Weights of a small GPT-style language model, trained from scratch on English Wikipedia.
Size: MLP 1536 SiLU, vocabulary 32000, 45.3M parameters.
Architecture: RMSNorm before each block, learned positions.
Training: 734M tokens, 15403 steps.
Each number is 128 + 24 x the weight over its row's rms, rounded and kept within 0 to 255. Layers, rows and columns count from 0. Numbers have three digits each. The size before them is the row's rms in percent of the matrix's.

# q: layer 2 attention query, 384x384, rms 0.0978, rows 0-15,64-79,128-143, columns 96-191
# k: layer 2 attention key, 128x384, rms 0.0811, rows 0-15, columns 96-191
q0 100:149106083107070140144074115149102103157107102157073142061093130090177129094062118157145155128142100122152111130110156168113147135114165110140116115119106096122115085128106146117125138139112101172137126164115119139118102138174131123172102115143139130136105138162114080113133120110147114122
q64 126:137140143129169098120105140082129150134124151137145149167116140143113139114135144110122140104127156132116081170120133073078059123147145098140148110161128131067122168116101190133135123132175126126152120098121125123156158173117157105101117135126123149113116120079116170117128111120152136109
q128 131:126127107136136121147120134126114136104118105089145148126139131137135160132119128111126191139154085124112158128137165135121140145150176179131133116142121133130168128095107130086131096148142141115111150177131088124127181121130104106144062144137108114109136079134132135162164142133143106134
k0 129:125119140101138129123092129126125158207137162115145098149128112111171094127162133144119103098146097101177077150135114097098092134123112101138102124165125146161162114120135147101148145122080137085145133158114127150109159147121139086126182115108137133127123117112134151157110161123155141165
q1 098:089146137159146138091106143147105123123162093142132129129154138144123160156140158096141139098123092125127191133108137098147115121177095114158107152092128117126129127134106137122160132154150135072114095137129135076109114117154129133109111148083154177118122174113108141134132111152077130132
q65 119:149120143103160134154117118150153097113106143123135140117071161099149149146135126131142107154158155117124065109144100097122105112153120118098164152139121072129129114148158109154138125153121094144148129154156131160152078130110138074150139118148147076132177111107120125111105142114114104121
q129 121:152087118114137122129125119135097121082122128118153092101152131130097131148144147090104112093150127138147134073108120122079119072109070137092132140136123140116084134112102130144162140115106143095070112113129154147156123116104095099121112100131099096108129164120121063098146109146159134138
k1 117:131118124152148167113135130152097087150125166131128151110120146131112114082109144134120142139132167128096129106163116128128123111169143133126119155116147077138138102152128130172124129116108128146151128145127129165144120135119148166124107166203118125130108071149088130128100136077176123130
q2 106:103124116127145116128034073065134130123098103098118134163118130120161142079131144104126130173126119162131120141155109143142149112098114131119122145139127136141138136134115108102097133155119108107105110130114150136081131112139145124194093147110112137120087160131111158082084144166155110148
q66 115:134145116121111138079128189149135155147138157110130140135154155110143156140145119159122095129154150110135169129094126124120104079136104155111080121126128124111079143124119145153153129138104160111149141119124125136126153107139090112136140105175128135119115128150165094143107114135087156123
q130 120:117134153147113100151121155139109155111111181108157109118122155135107091153143110117128170104132165125127126118146089129047139079133104135110110106177094129172153095165147105172170129141143148114083132147128144171106165137132140170134094133165170121130148155116122116154133140171139153101
k2 115:121173107144141112140158141154136138129141087169116094103165122130117149190115143127149088126135144127149133099117132145129120138103102181188111146137158108085116125152140117117134133136068146089129178124117100123135093114093136151143128072167159156118123089125130124114129135142119133169
q3 100:111119166162115148127136136124103083150135112131134085126095104180096151128135123145157145118118109144124157136121105126101132148129143120105123114130098175118123133116122115122078132135141127106110112138137141105118170117161105123128147122134096136138158154109120137096105191090157132094
q67 116:157157098139133120121124160133113131131042151160141165154117139134152084144122125108160122122110154106136115168151073091163107142139136137133167123084133115157129104147125119123160138112146122115161095133157143149158113154153109105137116129105126130100127174144119119165141111117146132127
q131 130:132139129134070101105118114128146100116147149136113085137126126136096155134111161126109155136146133123079142174160115140125107168128151102157153104149151142122090073150128124111147096109172132114151149104128122124106155132142109085129156121173141122125183120134121122175126175129145108120
k3 123:137113147121123131149108147132104133160120100124132168161172148112160128110086121129157110137125108117148115132097131118118120172103126123099174137122128113131127165104165119148103145138126127149149122112130156109153116128147134085105132124113169134119106149144155124126065109103134126080
q4 100:128177115130126150101132134080119128180135097096130135151155112108139147081130111143117146114170085118133150119127155194136115114129107158114152095101102176098127150141106099128152116117084185088145116111108144131116108103126095142111181113160092155151115128156110144115090132148076102130
q68 122:132113125153154110163087126100133129110185143114109134095155139129106084103176135071115103159100110145148111134075144111117134120094137153120067170163123105170167142151118086125147111137135112163083128139135112138150132106100127131108108153145130133083158099110143094139143180098115150133
q132 125:146155075148127137091171159081099143139132115128148127130123094138137110081122153143107117133131100143116159145138190104102170112120131151106119117153103133101157127157162141128110101145118203159109163114113114093137120151181112130139112138126114150152141115172158135146113096199077106134
k4 126:113141132114119108150114143141133130093142129124139110082174128131120110107137128087150146129138141161160146109122078097144175084176133155148101133132097162143100124149090138152139124125134073156130122142106116132132081143077139127102128126117156129071174120133126093143165185113119069120
q5 095:123140137150124097111117168134114104097150103119104150113112133134135125132150139102103156151130066128140105135127125138118145124153096111135171130116138184142114139134106117093141095124173138112142143138145111139145118137151133101080144132118204108159119170136094167134114141097134098090
q69 115:084137143161123118159129114147100149161146125139149129139069114121128119109132114123120158120092154144150112139103148120167129125124155173120120087119118113158156098148103113179122105150188115151128120124125134082123147136124114133130087089171074150125132095096130174089153153135171123154
q133 129:136135134138130111138089135112106163125067094140089130142142102174145141140139118089137159115132105118114183141148108147111162138153125136115107104128092120139158135107159079074096141156129122130083128117102143127122140104133140157126059138106171143142117163107143092119091095138165132116
k5 122:116133119126115104137135104131078070137151122080123104128123116116182126185142147123146134152115151125129142135113123090133172119117127121142143133127117115160127055150115110140168106144122131131125106126141091130120141149162106109138131140178106120127143084142097170136165163128106103133
q6 101:100151105116142098099112166143118157147031096163134171096141141100096125164168109167156086126172095145134143165089118112104140171119106141143104127155144142118137106124151168108126114101064087131140134125146130108112087177085134152118154118125164130150094151089129084159123102086133130095
q70 114:113112098120117113137131139145094098128152086119071114156093105140159145089126141117134091117155123126082168126156131162131110053094167127145116138193105144095111101149109138086093122152136160123126110125142149170100137130137073127160121112128081097140081143102124157165117145182116117172
q134 121:124059142132138112147134125094123099152120158115098143100147138122078130116120175113114089124117104116155100109132158110160131117110124116134115137091130170144159181134149116103155120131124129109123111163134111137121081133149107121144175100125173123117141125150140106160139121136110103129
k6 124:108153148112147113149088114149114167145139057119129153164120089149166135118082120107186163132121136148132172128119127165143128089118107109162130124160099124097134108134119132106137139140170130153128151089129154155128127146143143113130133127151109108133138089082157181140139131166127094122
q7 106:142108089123163152140099114093135154154139147156110133140111118102123156162105134121133122124131151123135156148156174185169148102158157095107122119139115163125140155142161144142130144110152094135142090106118124104135154124133114097107121151127092087149123120139124113119117128151144145176
q71 115:127117147075101112078112169134139138154140119125135164146126159142134086135129102113124171115108106120118146132118131153144138116132107109148139111124105110119116132100088133181128120161126162149113111142140108117152171171102085146137114107149137122148160152147115111132151116151094152142
q135 145:097096129160142122162104095147141112146150088109114130161102153132106125124200157089125079131099152136156173144161139143158131131147133175105146125126170115138133134098128117094171139133138165106100113152141117158118135121134089083086132122173141119134186101106100095090139107099179166133
k7 123:153100141105145153151138141066107119137120124137118145120161117104113113146100125117115131116130112141192124134077116177103106137114090133134150150112115110141120116117126131155108146131120143083133162132126118140110074140164136154103116133094156092126130143110129155156157178135109151131
q8 099:154147137153123091142135154088076092092130114091091150112137103141109120117126117156116098128127073114190161133139126071163124145115140120134173146170147131167104094115119120145140130141153106133131126134133149121108161086134116091137115126068156146136131117114113108120087118128173149139
q72 115:132127082073115157093126055104162170143134124184158102143093121123163127161118124092118167158127159111136144122173081110107145131158092099145088139113122110161123134116138148149107138118159137144177134100146132098125113106159132154064104110121092077162128142138173102143172127123123091133
q136 128:104106148163160118126165122125048127089136135127120155101162106091129126103099142151105131161126116146174112194148183142140140123131143127118135147095134116134141084093146136138127127098115118168118141102139143129141121132134120194127165136072079103174128137141135102092119128122082119140
k8 120:107148099109123126113088118141122147097120100071176144133094086128119148152120119142126142114146124104106129137145114111154122137112108167126117143095092134127135185144126117140159149148087140131112103105137146096128103161118134126141059124123125129117096138080157141130144134129101119156
q9 101:132084146155149111088126113124074175140082119074141135155104124160155111140102107117105145134144091115152115146154064103096137160103096132164108127100141107144154131148126139095151145085111150140142109134144108189106140108141129077124075126165133154114122134130099143116145130099137141132
q73 115:109146140148137149103163133167176080103137143154120146126144116104118186106092160131129099156184128166121100144126130112182099146140146088130147195145167097133150104114129160168097146121164101153145158159111097105141132167123117126056145123072100113124134098149127135129098141134113126104
q137 118:145104137120165145187101119127122131155118120127132142094095132122164138128095109145110107133137153113137131108151130127119116085148149093124121134163077104170166108129115134080099158129129187114163119165134148113121129130133123138152119115160147202171156117136132147095137089169084132121
k9 115:090099112136151152126149122109085104136143103133104108136098104143101129165139138131155124198161158170081094114083106086134128137145098136152130179129171138110154110142154102137094097161151115118169099132104156099128134141159127117087163101136111097106108113158169152118073121114184175117
q10 101:117108139132149139127107154073074070132156141114151144148125147117129112111129117086131076123119137117106163113136153122112119079136114154135095133168119162154149189097137109099110128116123132174140107145120160145174103129112129154125119143116139137136111177135144111147162141119140110159
q74 122:098191146118125139123109144124114129087134148157133103087191130141115130123149123121132132126133097152124114118123085174141104130136139122124123117111125138154061098138201130130210126104113108100146137142155083136093223154091140136097137133151134141138132104102095112147139122123141136122
q138 120:150119138156137178146114111134113162134108148156116104133123159115123135144123116171106121098131077144165167130107119087133159106135134141147146121151187124147124111165133068147114105110121112122159115128117140136148130107136119150125159139127183106145098156134123099134150109144114081102
k10 126:115135083089142129108134122125163102137118164145113125105127117137066133139118096129123107118116130135125092143117092129151099163129151109112097153083100131132119155128120149128151112123112131107090153150173132123102162162159147102114111130161106110075128142122074162143127128150168139110
q11 106:131132110142158110072134142077122136094148116139102106133129147119156153130118103096139147123128102107155116122113129156141124131146150094103115125166109115141164075105144136114100150090136133165130105136154145099143075137160122151112119183095143153142093150117134080141143139161130078126
q75 117:098103127126104143140130139136114102133144123174122135158138127157091126199117153135102090123128147149115115078118151140207127146129141148152150098104130135125126105135152122146166102147144127110121145141115135112175155125089110112138125092194091137136168134115104133116140109124114119176
q139 138:128143093134141122145152132099090103095133136148117118138101129113124146154111128133120176134117109137116119113118125122136139169145079093152100119139144104078127096119164127108095123103108116134106159189139153153165134128104111170161137102113116136124138149175108120129056100129083110111
k11 135:122131187115113119120086164156124098114151064134129120134165127135119091161089139127130143115114161162106122139126138115156104153141135147147131117131112142100119111136123120117107104111165151151142097115130112143127147094143146098099109136155099149107122134118121111090098132078114160137
q12 105:114129105122129119147138118145159119092129141115151121173141146105169088158104111120129150102115113129100140093124152057102164079132112136103151103150154125112122099122168120120113110109093100106080139125126106125134143128143124135101142113139118102137166105156133179146120138178139109138
q76 115:115162134111132111093086115160132102117174102100134136122129153110111154120143129141136060116118141131093178159070124172182148154118151162130113145153123096151160130149169141134135133185156128125188150121120126109104115114143142171149093150145156167135165135170122118152116125107123102133
q140 118:123099094101114127107151133091122140117129141138149139137169122131126107137131141136124150113162114120122129125156078113136149211147121114176120129099139120136134141117163127126147129136147154096123132135154157077126132129109146089145113125088137119131138117132102118155139119182121099105
k12 115:123156099138092116099133117194122170138143098103107171124135124108140098146121150140112112158138117106098086144119114113159136139108177162127114138117124106098135110132130168142087093142146126129148101119142145128131133132123136140182093155114146136123119120137146096106131142064134129171
q13 103:144109108099093117117147141163181129152145187115132129091139086139124147141123112134109151104100085130127125158173123115116131116110118102129134119131135134080119139111100174112144154146131126123148091103098068112137160172114158121099146096107146134136121130133124144091097116157112129112
q77 113:132086118114118119147104146115070051106156129113125125139131134108112168143119112146116139132099129118159182173118114155100082082155132149143128128128106114108121115163130110146131139137146124154123153173098129140154125115085145171160108156124112088148126114139144119165138189133136125152
q141 123:107118105133137131106105114146185113128145159158136124146126134137117143083173133140162123122164106172121110099174098099146148145116126142159136144140159112104126150091132146119118157170136098120110129126147109161101135119135153144112118134128160091112133103164102077127079143126079117114
k13 124:149154130153125148144140140139091139123124117113164129136169133120075086141160089161166137102122104173138131126146142177103113085150077170132137119145124128107161128168186138208158131093129163099109160160102117117126103084121137177142138133149099149117134117132171113114161148085112144111
q14 100:126152144115137114127151116146161108133143076128109134082127116143115164109167145129123159133157139114111154104119121101134119120148171146127106143166116134115139132119119154111146123111130142104087141123125085158140114149096147145186099110128103095099176099145134114147129075143156126104
q78 120:129121071137126105175122127128099111192135122114148123149105110131111127114088132121126116133119116087131102162142131152144134123141101121143125146099135153130156066158160148108087138149112128116110110171110143140179157124139112177135128118087123106159101115130129165095130143121123182143
q142 130:083155114114095151174084112163157085132136089146096110152128124142141106126126147134128104104112161137158152108114113122131171078127143144106168135157149135141082140121140122189140136110133149150136140129105112155139137097140126188134136084178135121124107126122118141106123125097134121123
k14 128:163160161168130157118145137097131092124141144136167147146170113131142112124069126114117147123149099144155148169120157176121123095142124099132105116099130113167138114146134116150134135148120134117142148157126146105111109142152133151063095140098098121145115145140103132120144155138127109096
q15 096:127135144152148128096110135107134123136151122133127111129101153166144135136130156142107135116140171162172122141142111153135108137134126129152108122120117085181113085133105116156128138116142099121157116139178116140127128123154166129138110102172125115132096103139133145148137115115163108121
q79 118:146094126113122116124114122094125130117144122125153134167077105111137111140134099147118120143127183109134111141114136127160106130162140136122169154087122150139171120158142113150133116144144105125156128130138114120115111127076127143129134098112137143139133128132134121119121136121163101174
q143 130:075118165111140114173106123152119141080109128165118113136178122125125127115145144114141093141119145130133130134143102125182161125109138147115090109134131120108147096135153146130153141057083125139150116124125115175123121110196153172106165141106153127142124113157145105162153106125135142142
k15 118:145097135129164124121136169152104128140102140125131157186083116127133108186133111125157122126145171119141113117142161136161095125165115105129175140094129161113178120114113128098177118145116112126116104126131134131104112131127119080084148124145135127098120140151136127103188125130151126121